{
  "num_hidden_layers": 13,
  "hidden_size": 256,
  "num_attention_heads": 4,
  "hidden_act": "geglu",
  "positions": "rope",
  "parallel_block": false,
  "init_std_up": 0.0811,
  "init_mimetic": 0.5,
  "optimizer": "adamw",
  "lr_mult_o": 1.54,
  "warmup_steps": 567,
  "decay_shape": "linear"
}
Each number is 200 + 30 x the weight over its row's rms, rounded and kept within 0 to 999. Layers, rows and columns count from 0. The size before them is the row's rms in percent of the matrix's.

# layer 6 attention output, 256x256, rms 0.116, rows 0-108, columns 128-191
087,167,210,224,182,140,167,158,135,212,197,235,166,214,211,193,201,213,177,205,159,191,209,250,221,229,151,170,181,127,154,185,169,242,137,249,190,189,184,240,234,177,160,201,184,174,194,241,222,191,205,207,198,202,198,224,224,189,182,193,152,238,225,135,190
101,195,221,178,234,190,192,197,128,181,255,187,172,185,212,234,187,249,237,184,170,166,234,183,204,188,258,185,176,241,249,188,181,194,224,223,201,180,192,157,237,188,203,169,191,196,277,222,221,214,205,233,215,147,211,206,203,209,231,232,188,174,144,177,163
092,175,169,129,173,186,198,168,170,223,195,197,163,176,226,174,194,191,206,245,176,208,162,166,196,201,203,223,176,247,197,230,196,210,216,274,216,286,187,193,229,194,190,196,151,219,211,196,190,177,182,175,220,239,179,216,253,227,189,258,250,193,176,168,211
099,157,188,178,214,192,207,222,149,203,229,195,232,217,183,210,240,168,210,216,176,221,192,192,236,190,190,231,190,192,200,197,209,201,233,214,222,199,226,167,230,213,212,206,165,204,207,193,238,194,186,230,222,167,172,204,168,223,241,250,233,184,195,224,198
089,206,189,156,203,195,193,174,218,183,212,184,192,255,202,232,256,211,178,256,154,222,171,203,201,220,223,197,169,190,154,170,229,173,261,209,181,204,188,186,197,188,162,162,172,144,181,213,252,195,156,239,191,249,245,222,203,273,189,197,181,187,206,177,150
096,173,181,232,199,181,209,211,239,192,203,180,198,216,188,190,164,189,231,191,161,239,233,195,253,176,183,217,239,224,207,204,178,207,177,218,147,228,199,166,211,224,244,191,198,195,176,171,204,137,210,186,246,225,207,191,161,201,145,190,176,233,177,202,174
099,151,214,211,203,217,246,216,227,216,219,236,171,198,187,176,180,158,201,184,241,172,195,186,204,179,167,195,205,202,165,206,205,239,222,196,209,229,188,228,235,173,240,165,175,192,179,204,246,269,194,235,165,168,224,193,159,135,209,196,200,209,140,196,195
099,203,190,220,247,239,221,234,196,232,207,178,169,218,199,249,177,214,192,210,211,160,230,226,219,250,165,164,212,210,214,200,238,186,168,203,178,181,261,193,206,169,190,179,257,220,191,180,168,226,195,238,217,172,224,198,248,210,196,213,184,191,211,194,199
097,168,214,150,208,189,223,171,206,222,153,186,234,225,192,203,190,191,145,192,230,213,157,209,191,205,210,160,219,201,170,157,193,241,207,210,195,186,241,206,169,219,246,231,183,207,227,215,195,183,162,174,206,205,192,202,151,154,193,245,191,193,234,224,231
108,207,205,248,227,205,185,208,172,165,212,158,201,190,173,179,201,186,215,150,169,251,169,240,187,206,212,231,221,185,202,215,229,218,199,153,198,199,146,203,198,218,181,198,213,155,224,175,195,162,193,237,160,202,208,187,152,147,200,213,174,207,177,191,235
097,256,203,217,225,235,229,268,250,179,204,162,235,200,184,157,192,164,184,215,180,210,174,175,198,187,226,157,242,173,192,142,207,222,203,155,238,180,197,182,208,183,223,206,221,197,148,219,198,201,199,181,182,215,221,146,197,161,220,182,219,209,203,190,245
094,175,230,227,155,237,226,188,237,230,166,192,181,145,240,179,223,231,210,220,209,180,188,189,172,207,175,186,214,201,211,190,201,167,241,194,235,164,168,267,219,190,200,168,175,206,173,216,191,199,222,218,197,235,179,202,160,157,203,194,234,139,202,211,190
106,222,217,188,190,192,234,217,152,167,197,199,219,166,191,192,180,185,216,234,206,203,147,194,281,192,184,208,208,187,239,252,203,223,165,204,229,191,256,140,203,187,243,155,211,218,239,256,220,190,201,173,174,196,214,173,219,237,193,212,252,177,179,175,223
095,231,228,185,210,162,207,224,221,183,185,190,207,214,236,180,234,204,196,243,200,192,196,234,234,210,265,176,194,227,158,235,159,194,206,177,190,166,208,188,202,221,208,192,178,196,165,215,226,197,203,179,160,231,210,192,182,179,211,225,165,194,196,238,203
101,210,185,172,195,222,225,194,191,184,192,187,225,173,163,225,185,168,198,145,201,138,224,179,214,198,210,177,191,277,183,191,210,221,203,250,177,198,240,173,172,188,175,219,174,177,193,205,237,220,209,177,237,202,229,204,190,227,212,156,207,247,213,186,236
101,223,204,188,143,190,174,227,155,200,195,208,216,189,196,154,221,252,202,207,256,205,184,184,223,178,179,180,166,205,229,201,161,217,209,168,191,206,184,212,196,244,207,178,200,166,213,194,210,226,187,193,150,203,211,198,197,235,227,239,171,190,187,181,194
101,243,187,183,208,215,185,218,153,199,168,185,196,208,201,196,191,222,237,222,187,184,230,265,240,209,193,174,207,203,225,185,191,193,189,241,198,230,233,183,202,141,156,150,185,182,171,199,200,228,184,169,232,185,209,219,233,199,213,206,216,168,205,166,206
100,196,180,208,239,217,164,216,195,229,201,221,227,244,150,194,209,200,190,243,162,228,222,191,145,168,192,200,212,220,191,178,202,139,159,211,187,231,167,194,202,197,185,216,210,192,210,225,187,223,162,217,163,146,194,213,201,217,185,201,210,214,228,151,171
107,172,137,172,168,215,213,185,230,196,195,189,190,199,166,213,218,205,205,165,203,184,173,160,205,150,204,169,195,187,202,180,189,199,217,187,181,175,210,204,166,162,171,150,249,204,202,156,183,202,203,218,199,209,217,227,197,244,187,208,215,209,221,185,199
118,221,244,190,190,210,214,217,180,189,228,221,170,168,263,150,145,205,221,188,188,208,229,179,214,232,226,191,175,181,235,185,202,232,141,225,245,228,202,198,194,232,248,169,231,213,227,196,182,182,229,224,144,190,233,255,150,240,198,233,219,219,229,192,231
096,229,169,225,189,233,149,210,254,185,196,286,200,203,254,273,153,252,223,240,179,150,224,275,204,195,260,178,206,224,227,253,196,218,196,195,205,211,233,229,208,147,142,211,211,200,220,209,193,222,207,223,186,224,222,131,204,211,213,184,202,156,188,193,176
096,175,197,215,188,200,190,168,236,183,155,184,199,229,192,174,261,212,183,233,137,175,215,197,226,225,249,159,209,195,204,248,213,232,152,269,221,225,199,201,165,189,175,190,128,222,184,233,218,161,190,196,201,193,200,179,203,198,142,198,210,165,244,204,187
097,242,196,140,204,165,233,215,172,215,211,218,193,215,200,176,184,208,211,180,174,202,141,204,211,205,159,202,215,153,212,174,187,206,190,192,175,198,204,226,158,229,203,187,193,187,167,172,198,174,218,171,244,190,234,248,167,176,176,239,263,196,204,166,251
098,183,207,189,165,154,169,165,190,182,210,212,182,199,250,187,207,186,199,207,206,217,255,179,266,205,215,198,205,229,230,219,220,238,217,205,254,189,206,171,205,211,183,194,197,163,230,208,223,199,175,245,171,281,234,219,170,173,196,248,184,122,176,172,173
098,226,207,213,227,246,235,159,195,163,210,231,261,214,237,208,168,225,202,185,245,171,218,225,203,198,194,198,233,266,192,208,204,156,177,161,183,191,208,235,282,161,185,240,228,212,235,211,293,231,203,226,205,194,191,168,208,167,189,204,216,169,188,199,141
115,222,187,242,209,233,178,161,169,207,208,154,188,197,226,194,210,215,178,159,242,198,188,179,187,184,207,169,181,222,222,191,233,227,216,232,180,179,221,256,212,175,189,197,170,176,221,182,165,210,177,167,155,180,221,251,247,217,217,246,183,201,197,163,185
103,193,239,208,222,218,221,225,197,196,215,196,242,216,205,202,216,199,230,221,243,170,196,200,224,215,237,152,168,206,229,210,185,237,196,228,192,206,215,205,220,236,216,199,146,178,246,197,215,187,180,194,160,222,175,155,170,211,208,214,228,196,222,191,205
090,190,170,208,183,212,200,190,236,172,151,165,213,183,227,162,226,181,246,143,209,203,207,212,122,236,227,221,194,157,246,224,171,208,180,149,221,224,163,207,170,178,210,186,201,178,210,203,203,233,199,225,181,234,199,194,126,228,225,249,188,177,166,191,205
099,215,182,218,209,220,207,185,216,238,207,197,177,203,221,242,235,243,204,199,220,159,220,223,178,196,215,228,178,195,202,163,202,191,212,241,191,189,187,242,257,144,104,154,223,204,217,161,192,235,185,210,147,188,249,190,200,190,203,185,178,242,209,209,157
095,210,226,196,191,186,210,243,190,197,175,214,238,176,222,205,245,193,246,191,225,227,191,238,172,197,209,207,167,197,168,206,206,168,203,169,218,180,180,188,213,161,170,196,207,179,216,256,186,184,177,225,197,192,167,223,209,231,239,185,197,196,210,181,132
104,234,181,188,205,184,168,208,168,200,168,225,180,202,224,196,207,170,203,161,215,156,200,235,223,220,223,214,168,214,165,203,241,208,218,202,229,201,201,259,268,222,193,199,202,221,185,252,218,209,281,232,168,184,198,201,184,179,199,234,223,238,187,253,191
093,210,267,255,250,148,179,186,246,194,199,226,222,236,240,167,215,202,195,195,183,168,219,208,188,209,236,196,235,215,179,180,219,221,167,214,217,223,197,210,220,177,227,216,199,209,199,212,150,255,215,214,197,162,226,189,222,217,238,189,232,233,183,210,193
103,258,204,204,247,180,176,207,177,200,164,197,179,198,178,203,238,234,206,199,219,216,270,170,221,229,204,174,249,237,238,225,230,211,173,221,182,221,217,222,184,192,162,180,224,199,193,215,182,261,209,140,188,193,243,236,178,192,193,158,243,222,230,221,192
088,198,214,158,251,191,197,187,181,142,138,206,259,185,194,197,173,170,206,202,94,222,127,168,180,196,139,255,158,222,224,208,226,161,228,181,230,238,244,208,213,196,237,219,192,157,166,205,235,209,238,204,241,173,219,172,218,233,212,150,255,172,214,206,226
102,229,202,245,233,215,226,131,179,191,210,199,236,194,226,192,208,186,167,213,178,218,263,223,203,171,239,193,166,196,226,231,234,192,177,217,185,192,212,193,152,165,199,173,144,196,207,208,192,198,201,219,185,183,207,223,213,209,199,203,157,218,233,122,218
116,230,163,205,209,191,160,168,205,179,157,199,176,196,202,215,185,223,203,206,199,227,204,213,253,219,232,205,176,214,194,220,246,220,218,182,187,167,197,197,158,195,188,191,183,157,205,240,193,255,169,200,207,245,222,183,175,194,232,211,203,206,215,181,231
095,173,182,203,151,188,233,169,185,199,187,155,204,136,199,152,171,226,196,192,214,204,205,135,189,173,176,168,234,191,257,229,188,242,154,176,209,217,218,230,229,201,182,253,242,210,169,186,196,194,195,245,206,194,233,229,182,200,228,198,178,232,207,219,235
092,222,173,242,151,176,196,182,206,174,151,145,206,150,184,256,239,247,202,185,149,182,177,150,203,261,208,182,203,204,207,173,206,222,174,139,213,214,202,212,181,174,250,229,180,204,159,221,191,219,232,222,189,171,197,208,203,216,241,188,208,178,215,166,240
100,197,201,195,158,196,191,166,234,217,227,212,248,156,197,205,223,240,207,204,138,202,200,204,233,250,245,169,201,195,205,175,198,214,209,232,184,166,200,193,246,167,207,188,166,156,202,203,242,175,176,204,170,185,197,198,202,182,193,178,188,161,246,188,215
092,224,227,257,192,208,174,166,222,188,176,186,156,197,218,198,162,151,174,229,175,216,209,242,203,190,180,196,193,215,159,189,182,207,205,123,234,214,162,229,182,210,164,227,200,240,240,107,160,177,242,182,202,214,163,251,188,232,146,221,248,208,185,186,180
098,223,182,184,199,201,154,243,154,243,187,179,194,235,203,172,233,199,213,231,220,229,206,172,174,162,266,249,179,178,215,167,197,215,179,167,202,170,210,196,173,204,220,188,205,203,193,197,180,166,153,238,222,214,231,211,187,232,243,185,190,242,175,199,194
105,184,199,190,247,140,195,241,251,188,160,226,217,229,189,138,224,178,215,214,205,187,219,194,198,213,211,200,210,177,227,220,216,219,177,191,212,226,236,244,217,213,190,210,162,212,194,207,203,181,185,243,228,269,188,197,208,155,191,188,217,225,211,211,217
089,191,235,233,199,162,181,209,204,184,149,180,189,183,191,187,228,208,197,211,192,226,200,208,160,234,234,167,194,248,186,165,236,204,194,171,172,234,176,211,174,187,179,216,202,210,248,192,209,159,215,163,204,202,159,218,239,180,194,194,167,216,210,159,193
099,198,265,169,198,168,194,211,212,182,182,245,139,171,225,191,195,196,260,186,200,189,208,199,182,162,200,171,142,212,188,192,235,234,150,214,222,244,157,211,173,206,247,237,251,248,164,153,200,210,229,184,203,173,193,171,155,205,202,183,220,196,197,195,216
112,224,198,232,211,186,217,202,207,235,203,173,230,207,156,230,255,140,189,181,240,228,135,204,158,178,215,185,209,192,220,169,181,206,233,176,207,206,186,206,222,208,190,179,178,202,157,169,232,198,183,219,191,236,220,224,209,201,202,220,180,193,211,199,186
107,238,172,193,193,150,205,159,241,223,180,183,181,219,210,180,201,197,198,197,215,208,234,194,221,232,187,222,203,228,193,210,207,205,206,206,151,153,189,210,188,203,224,210,176,167,163,214,197,232,210,171,184,198,186,202,219,228,213,197,224,249,244,200,184
092,209,229,195,176,199,192,205,203,199,205,193,207,231,205,159,199,197,214,168,188,190,176,213,226,210,229,178,209,223,268,201,237,229,242,187,208,158,193,214,184,179,190,246,158,244,213,257,235,170,185,237,201,188,168,194,231,203,174,238,244,151,253,182,209
096,180,196,211,207,275,195,204,197,167,156,208,197,180,164,145,185,206,152,165,224,231,201,213,193,224,218,250,226,177,157,233,182,162,201,227,218,168,234,209,211,176,190,218,184,196,174,159,231,153,234,228,206,242,208,187,194,214,225,173,228,172,225,176,191
094,202,226,226,181,164,211,233,172,212,202,208,231,179,182,149,206,222,173,184,168,205,238,172,194,165,185,201,201,193,159,204,145,190,168,173,201,206,212,209,225,153,223,244,180,164,199,214,199,238,232,168,221,199,183,189,218,226,159,235,241,226,227,136,213
095,155,226,199,209,169,191,181,186,237,176,184,230,149,147,225,125,186,223,186,186,214,160,148,199,191,196,212,183,192,227,168,233,220,158,193,197,181,264,205,199,206,266,247,187,180,138,212,214,209,169,243,165,145,211,147,208,193,186,225,240,216,166,258,244
094,208,173,178,194,172,233,228,204,172,175,280,194,192,160,210,188,214,199,223,184,204,257,224,213,196,151,261,149,179,156,225,185,228,201,192,219,195,212,201,167,160,184,273,180,209,185,208,173,171,189,191,255,226,209,205,181,233,254,236,190,221,210,219,209
103,201,176,215,189,255,239,249,220,205,145,198,173,211,170,203,234,193,163,196,241,232,156,184,214,247,175,232,208,220,204,232,168,169,208,196,197,135,218,243,229,233,187,148,193,208,166,156,167,183,191,224,254,129,224,263,253,194,216,225,225,184,198,195,246
087,212,171,203,241,205,154,166,190,182,173,129,189,204,197,187,235,163,178,214,182,193,152,237,199,222,158,191,205,180,208,223,237,185,212,212,193,151,254,195,208,233,208,184,152,198,184,159,192,219,217,168,219,172,181,234,160,174,199,167,213,130,223,210,278
103,221,192,190,178,203,203,130,186,212,226,163,177,227,166,209,202,145,228,231,216,230,178,191,243,209,191,216,234,195,244,204,217,201,240,209,201,178,225,175,215,230,193,178,164,157,217,186,172,147,190,159,170,262,221,207,203,225,182,220,205,193,205,179,200
100,226,181,230,173,249,215,178,257,207,221,249,185,158,185,217,227,239,188,158,236,181,210,167,230,182,208,144,195,210,224,172,228,186,192,204,171,209,160,266,219,233,188,218,220,215,181,173,225,204,243,196,250,230,191,198,190,217,216,161,204,157,231,195,201
116,238,182,212,216,214,195,197,256,170,201,158,223,202,199,206,146,190,213,223,251,223,136,186,169,199,184,191,270,240,166,217,216,204,173,204,167,220,155,225,175,231,192,245,199,228,182,212,219,208,216,203,207,197,142,216,180,213,199,192,222,244,233,206,196
119,192,202,243,201,228,218,193,177,219,194,198,196,193,210,263,182,155,242,222,215,200,210,254,234,209,172,199,226,231,224,205,243,199,204,215,220,203,210,167,214,205,197,214,189,234,156,212,203,218,197,183,187,206,223,199,197,197,205,214,151,232,186,235,183
100,241,188,221,223,217,195,210,194,172,178,211,212,161,166,179,217,246,245,230,280,179,188,198,179,164,222,206,232,183,179,244,122,230,190,184,204,168,199,241,206,194,181,218,210,203,210,177,187,196,207,184,189,216,198,267,211,204,230,228,171,191,231,197,194
093,150,185,172,167,196,234,172,229,222,202,206,213,226,220,228,167,185,262,217,160,216,196,180,198,176,198,223,164,183,198,189,155,204,214,151,242,188,194,169,176,127,218,211,202,214,273,229,193,196,161,209,206,213,225,215,187,289,198,219,139,158,207,193,174
090,230,164,162,166,210,204,215,204,164,172,182,222,224,163,209,164,229,178,164,208,199,212,178,218,190,214,126,198,165,177,261,205,198,251,176,167,186,209,173,215,174,163,250,248,221,188,196,191,128,207,196,208,242,215,166,215,148,235,195,191,190,211,201,236
104,179,213,221,208,234,177,232,198,246,211,235,159,218,210,218,195,194,179,191,164,229,153,223,185,252,223,221,161,178,212,220,176,154,221,184,162,189,195,198,240,124,235,137,207,209,158,149,244,191,243,230,198,221,120,203,241,191,226,203,178,177,186,217,215
101,195,252,216,182,201,188,240,241,206,184,191,244,189,199,185,201,209,224,215,200,225,216,186,234,226,263,154,223,253,236,183,236,233,176,189,204,197,231,191,236,157,186,199,187,199,212,226,195,186,177,197,201,177,193,197,195,205,184,177,174,211,174,146,187
096,214,248,250,218,214,227,223,221,203,167,177,224,234,190,215,206,164,175,223,219,201,164,163,186,184,206,216,174,227,174,205,200,160,258,236,237,234,197,214,157,190,230,188,207,191,179,242,172,222,221,169,157,172,216,227,185,222,222,179,240,214,196,158,216
092,191,142,173,158,210,203,222,173,232,174,184,248,184,180,182,251,201,186,180,219,215,205,174,215,208,153,195,186,245,204,166,189,163,240,233,171,186,188,209,155,185,194,247,224,191,240,191,196,188,198,206,216,212,175,209,237,164,199,184,200,198,239,202,169
091,206,172,174,184,168,212,152,191,169,150,184,217,249,237,171,177,232,194,198,195,191,222,191,190,214,177,219,185,237,188,193,169,207,231,216,190,235,181,230,195,214,217,184,144,196,231,186,156,175,243,175,244,209,164,259,209,229,244,172,152,205,202,202,194
099,220,221,152,204,129,189,166,166,197,235,260,219,196,207,214,230,166,252,213,170,228,160,199,166,170,163,244,186,211,211,206,195,192,195,218,199,168,164,115,210,187,236,219,207,220,171,166,201,185,174,253,241,212,197,173,184,218,198,251,185,145,204,174,210
107,159,214,179,182,204,201,180,226,210,284,149,157,206,222,153,152,176,212,214,159,236,139,199,193,189,145,215,220,192,200,249,184,167,217,172,159,196,218,180,213,232,230,180,177,218,185,216,162,171,154,173,169,202,196,220,200,229,175,189,207,165,187,169,221
100,182,225,188,196,205,185,181,220,185,195,232,210,168,182,207,220,212,219,246,240,227,222,223,230,225,200,215,191,223,237,253,199,208,160,222,187,198,210,188,163,193,186,153,214,201,254,255,158,183,159,181,258,216,197,196,194,210,190,199,209,225,160,202,154
149,185,185,213,194,201,181,220,189,150,211,204,156,205,170,249,197,158,217,197,206,204,169,227,230,220,228,222,199,162,159,229,205,194,241,161,235,161,190,212,192,226,184,224,232,220,218,186,201,233,214,212,170,209,166,201,172,165,153,217,211,169,220,225,216
096,189,217,228,182,236,212,234,198,237,156,193,154,224,242,258,156,167,173,186,223,193,196,183,167,193,227,204,159,248,192,184,228,206,193,247,212,218,193,226,249,231,218,220,194,207,209,219,194,249,214,207,158,185,199,241,186,246,184,211,191,216,198,188,206
101,243,192,205,196,219,211,245,222,193,230,254,169,206,198,233,160,194,235,236,215,171,212,216,186,209,215,212,176,222,221,186,180,218,243,216,200,170,226,207,206,202,175,218,221,218,208,187,234,196,188,216,250,197,215,190,189,151,181,221,182,225,246,160,218
094,192,194,237,204,189,188,200,189,216,205,190,192,117,234,220,173,202,213,191,162,219,247,204,218,208,250,245,165,178,220,206,191,211,231,163,205,196,130,194,212,188,219,171,216,159,170,212,241,207,181,171,214,199,187,177,202,169,269,239,257,227,188,245,183
091,215,188,209,184,218,192,203,204,153,166,181,179,204,202,188,181,175,172,144,250,192,190,193,182,126,245,208,191,201,238,197,233,166,197,202,182,223,174,237,199,239,197,237,221,228,163,197,187,163,200,208,200,234,206,212,225,210,193,198,181,206,181,239,181
117,178,191,189,193,165,160,185,207,208,173,209,219,188,156,200,241,217,156,130,205,187,238,191,139,177,224,203,188,149,184,191,231,186,181,219,179,206,213,217,214,159,174,234,207,223,203,209,198,200,182,225,193,236,181,141,202,179,205,222,194,229,237,264,177
100,192,198,203,237,185,174,174,215,184,187,157,232,191,221,225,204,186,147,234,159,206,216,263,223,180,190,204,225,227,225,173,204,167,238,148,174,165,227,204,205,240,220,216,149,207,184,181,218,246,196,218,207,187,184,187,196,251,209,148,200,213,177,179,183
100,174,221,187,180,184,186,209,197,198,208,188,265,216,182,197,184,205,216,206,217,173,193,174,201,215,141,169,236,172,202,192,246,179,214,222,195,207,235,212,204,208,175,220,198,238,232,207,209,212,229,229,215,149,234,216,214,205,172,174,220,186,263,226,219
111,183,176,127,225,180,206,219,222,193,218,223,212,194,146,182,211,191,153,184,221,188,182,189,152,161,200,214,214,143,174,243,223,200,199,208,147,220,180,210,206,219,217,196,201,200,157,120,245,142,182,194,212,213,167,212,182,162,214,183,192,193,177,213,214
102,163,221,197,202,209,206,158,214,225,180,254,229,215,203,201,241,185,202,140,225,180,213,196,211,171,167,188,228,230,170,182,199,272,233,232,232,186,228,230,209,222,220,225,226,257,305,217,242,214,216,181,204,171,203,229,166,184,184,242,213,218,216,208,212
097,213,205,167,184,212,242,250,228,174,190,190,193,212,149,222,216,183,211,213,253,207,227,221,192,214,217,149,265,178,201,165,164,177,225,230,216,211,195,221,146,222,216,253,171,213,230,142,184,229,168,214,239,216,178,218,196,204,186,178,161,199,168,206,267
093,190,255,176,211,184,218,245,199,186,166,164,178,238,229,159,192,231,222,260,183,209,209,182,192,250,137,247,185,241,198,226,202,183,183,219,261,186,216,180,113,184,208,199,179,222,202,189,173,225,217,191,198,163,216,212,212,193,197,216,182,221,176,159,243
096,149,166,226,215,209,205,219,194,215,198,208,247,236,173,185,225,246,176,179,187,200,203,173,174,228,256,158,181,180,197,183,200,215,226,162,191,229,222,239,203,158,157,203,170,218,159,212,222,216,228,209,179,209,227,225,187,168,173,212,213,179,219,178,196
113,121,196,233,186,200,196,203,211,246,183,212,150,177,189,201,196,210,170,184,211,199,149,229,149,173,179,236,213,173,155,203,174,200,173,146,181,202,212,190,202,203,172,211,179,197,230,202,167,205,194,180,214,217,182,187,188,190,194,210,165,213,202,199,161
095,236,172,222,199,207,204,163,219,132,234,214,186,213,185,175,173,207,147,177,185,200,193,164,208,169,179,194,203,272,208,234,159,231,211,190,194,212,235,198,238,208,184,187,160,216,196,168,178,237,245,183,212,197,228,226,200,191,194,208,172,203,201,155,185
094,196,191,156,181,185,262,177,233,216,195,199,167,243,201,203,278,200,175,157,191,206,215,168,245,253,180,164,149,194,215,224,193,183,189,177,240,186,226,201,198,173,163,186,222,199,187,201,203,226,170,177,199,244,173,198,179,180,246,207,232,237,172,213,227
097,173,172,231,224,167,186,186,199,215,172,184,223,181,207,220,173,187,210,251,231,237,247,180,197,185,164,187,186,246,262,176,262,175,191,217,202,185,187,230,194,238,166,226,177,173,192,193,148,225,181,209,177,213,159,190,231,178,215,178,221,240,255,191,214
107,245,158,176,192,217,202,194,142,170,235,191,217,180,215,242,236,204,202,182,210,139,215,151,168,256,248,213,180,196,175,196,218,189,196,217,215,182,218,206,217,174,171,221,178,254,180,240,166,221,156,212,191,226,210,224,201,238,201,217,142,168,208,155,188
102,155,188,202,224,231,178,205,175,224,142,166,188,199,223,145,210,211,234,213,221,172,138,212,172,175,185,169,174,233,116,177,190,204,178,252,171,209,252,195,214,229,198,202,196,228,163,206,124,209,165,157,201,221,183,182,216,223,216,196,248,217,188,187,211
105,209,174,209,216,212,164,212,164,202,229,230,200,194,191,240,189,183,243,251,236,216,185,193,233,188,238,163,210,204,154,231,180,240,231,201,194,174,224,152,217,179,205,182,179,189,197,196,178,185,201,203,212,190,199,226,218,236,188,150,200,231,180,199,177
090,201,242,197,144,133,201,177,187,204,223,190,224,191,192,193,179,170,242,213,225,201,148,189,228,160,203,198,210,154,195,166,230,236,198,205,180,167,194,190,172,215,224,175,160,216,178,201,229,188,210,218,178,184,206,141,177,198,200,228,199,219,155,231,214
104,201,223,165,141,206,200,196,160,210,192,236,239,201,182,193,217,224,185,174,181,232,242,196,188,187,177,211,208,174,176,172,163,195,206,207,159,217,184,172,161,193,222,230,184,159,205,180,220,201,166,198,196,200,230,183,178,197,227,186,169,168,236,270,182
099,188,191,208,235,155,174,176,154,231,223,170,221,152,191,258,210,198,234,213,235,185,214,213,225,182,185,194,147,261,187,191,188,195,177,202,165,215,167,220,170,184,220,206,207,216,230,229,209,199,184,205,217,176,188,211,149,184,235,185,225,167,189,182,175
090,230,222,168,246,157,168,194,210,221,191,232,210,212,185,200,186,219,158,195,139,143,231,206,219,224,187,225,228,207,224,162,186,191,266,218,227,190,240,182,223,195,231,177,178,208,214,185,207,189,244,227,172,264,209,191,228,197,231,197,206,164,205,210,184
092,206,225,198,218,196,150,165,175,201,260,190,205,163,209,237,166,150,214,198,230,160,234,234,228,229,196,189,213,220,198,173,163,215,206,185,228,196,150,224,159,147,214,236,198,214,201,197,228,174,240,176,175,177,215,205,134,177,221,207,173,168,189,255,225
105,187,211,212,201,248,220,242,185,187,234,162,168,237,231,233,213,242,230,207,200,170,198,186,141,165,217,186,222,231,190,202,272,139,232,220,183,200,222,237,218,194,235,193,176,205,227,223,196,230,196,241,201,147,143,184,190,191,178,188,169,200,210,201,200
102,157,203,201,205,216,184,155,218,274,220,163,208,245,225,204,218,167,208,194,244,196,194,211,180,230,174,212,172,179,173,180,229,161,243,235,186,161,238,222,177,171,200,196,170,183,205,213,183,255,183,161,158,170,197,204,199,177,146,173,146,217,207,223,204
104,216,158,145,194,263,207,210,185,213,182,151,224,172,208,175,212,212,202,222,216,184,225,206,211,198,177,211,180,182,189,225,186,195,221,181,197,233,295,211,215,225,160,207,210,193,201,220,226,196,242,206,243,178,173,219,194,172,237,208,125,216,232,178,222
109,195,205,144,225,197,192,196,195,155,187,162,209,208,225,244,184,214,224,238,235,257,222,240,199,166,162,243,156,225,193,186,189,153,243,218,190,194,230,179,251,206,182,223,220,222,174,244,228,268,175,182,217,191,208,236,193,225,202,225,176,185,213,192,207
098,229,170,188,180,174,189,212,207,225,210,205,184,194,191,150,212,153,210,180,174,158,194,189,198,171,206,257,175,199,207,223,220,200,225,163,197,208,190,178,177,210,165,177,199,188,191,191,180,231,171,218,195,203,241,141,163,242,212,208,196,240,154,187,211
098,227,166,223,199,163,188,202,187,209,199,232,196,192,230,228,227,183,219,227,196,185,224,177,182,207,205,249,196,155,225,206,191,192,167,233,247,158,241,160,179,241,245,149,217,162,158,232,150,193,194,181,175,184,224,171,202,209,166,187,218,163,195,226,214
095,191,224,193,182,208,209,203,153,173,240,232,205,160,179,164,183,216,175,172,200,214,250,197,189,197,186,211,221,193,204,188,201,200,215,172,172,172,209,229,194,224,210,201,184,188,254,202,196,183,218,226,182,222,177,257,184,176,221,225,190,226,239,186,169
098,202,140,193,198,194,201,151,213,207,236,214,212,237,173,219,194,259,212,227,215,231,165,197,143,200,188,211,197,153,194,185,166,219,162,175,151,221,193,210,185,209,149,183,239,230,231,211,161,198,182,191,227,205,203,191,159,186,181,145,113,209,189,176,200
085,196,186,184,172,214,168,204,234,173,209,206,161,209,219,189,186,209,214,224,201,224,194,202,204,237,207,270,151,187,190,262,266,216,152,141,223,233,181,183,233,224,200,172,176,237,162,193,163,229,216,205,194,165,187,157,173,173,195,198,170,204,142,188,196
097,214,183,189,229,214,207,194,212,208,200,224,252,210,205,210,176,198,207,185,260,181,231,175,233,187,215,181,150,213,224,244,241,211,243,173,204,225,243,254,254,189,176,201,229,139,205,180,206,211,262,238,207,186,167,213,193,194,223,199,157,225,208,157,192
102,166,225,186,187,235,185,225,200,196,163,170,211,199,146,196,232,181,159,243,205,193,202,184,226,172,204,262,216,228,228,162,206,185,252,179,182,193,217,172,200,252,182,210,171,143,209,207,215,190,191,196,202,253,201,195,219,227,181,152,147,181,211,235,166
092,153,240,193,186,210,211,206,184,209,184,145,220,178,202,175,213,200,243,212,169,229,207,190,264,185,247,208,246,171,195,171,216,212,192,186,215,187,184,223,178,193,173,181,174,210,179,267,183,223,226,207,203,147,200,156,231,189,194,176,229,219,190,179,194
112,200,201,213,198,196,165,204,153,197,198,207,234,202,241,206,263,197,175,188,277,176,223,197,196,249,240,151,206,200,196,212,188,174,225,191,216,227,223,195,204,182,157,184,165,155,202,157,254,210,203,269,219,231,170,178,187,166,218,199,183,157,211,157,160
083,238,199,229,177,201,120,185,193,162,185,181,194,173,204,223,221,212,211,160,218,201,252,215,119,180,199,160,159,213,167,206,224,190,193,205,232,152,189,225,213,167,196,207,189,215,204,146,179,192,168,189,128,164,194,209,178,197,182,207,181,226,190,203,196
106,223,205,153,172,213,191,206,165,227,249,198,162,272,178,196,183,232,236,221,199,171,212,194,182,214,234,178,156,161,233,187,198,212,197,240,173,231,179,190,233,241,193,203,184,246,188,219,193,184,218,223,195,202,195,183,195,234,208,176,227,219,231,170,201
135,164,176,213,194,175,208,222,200,181,174,175,177,214,172,215,160,155,219,149,231,199,186,208,206,162,210,186,200,178,185,182,190,230,180,170,201,171,161,204,196,243,215,210,209,198,157,217,189,211,198,170,186,228,196,191,189,185,183,229,200,206,197,229,182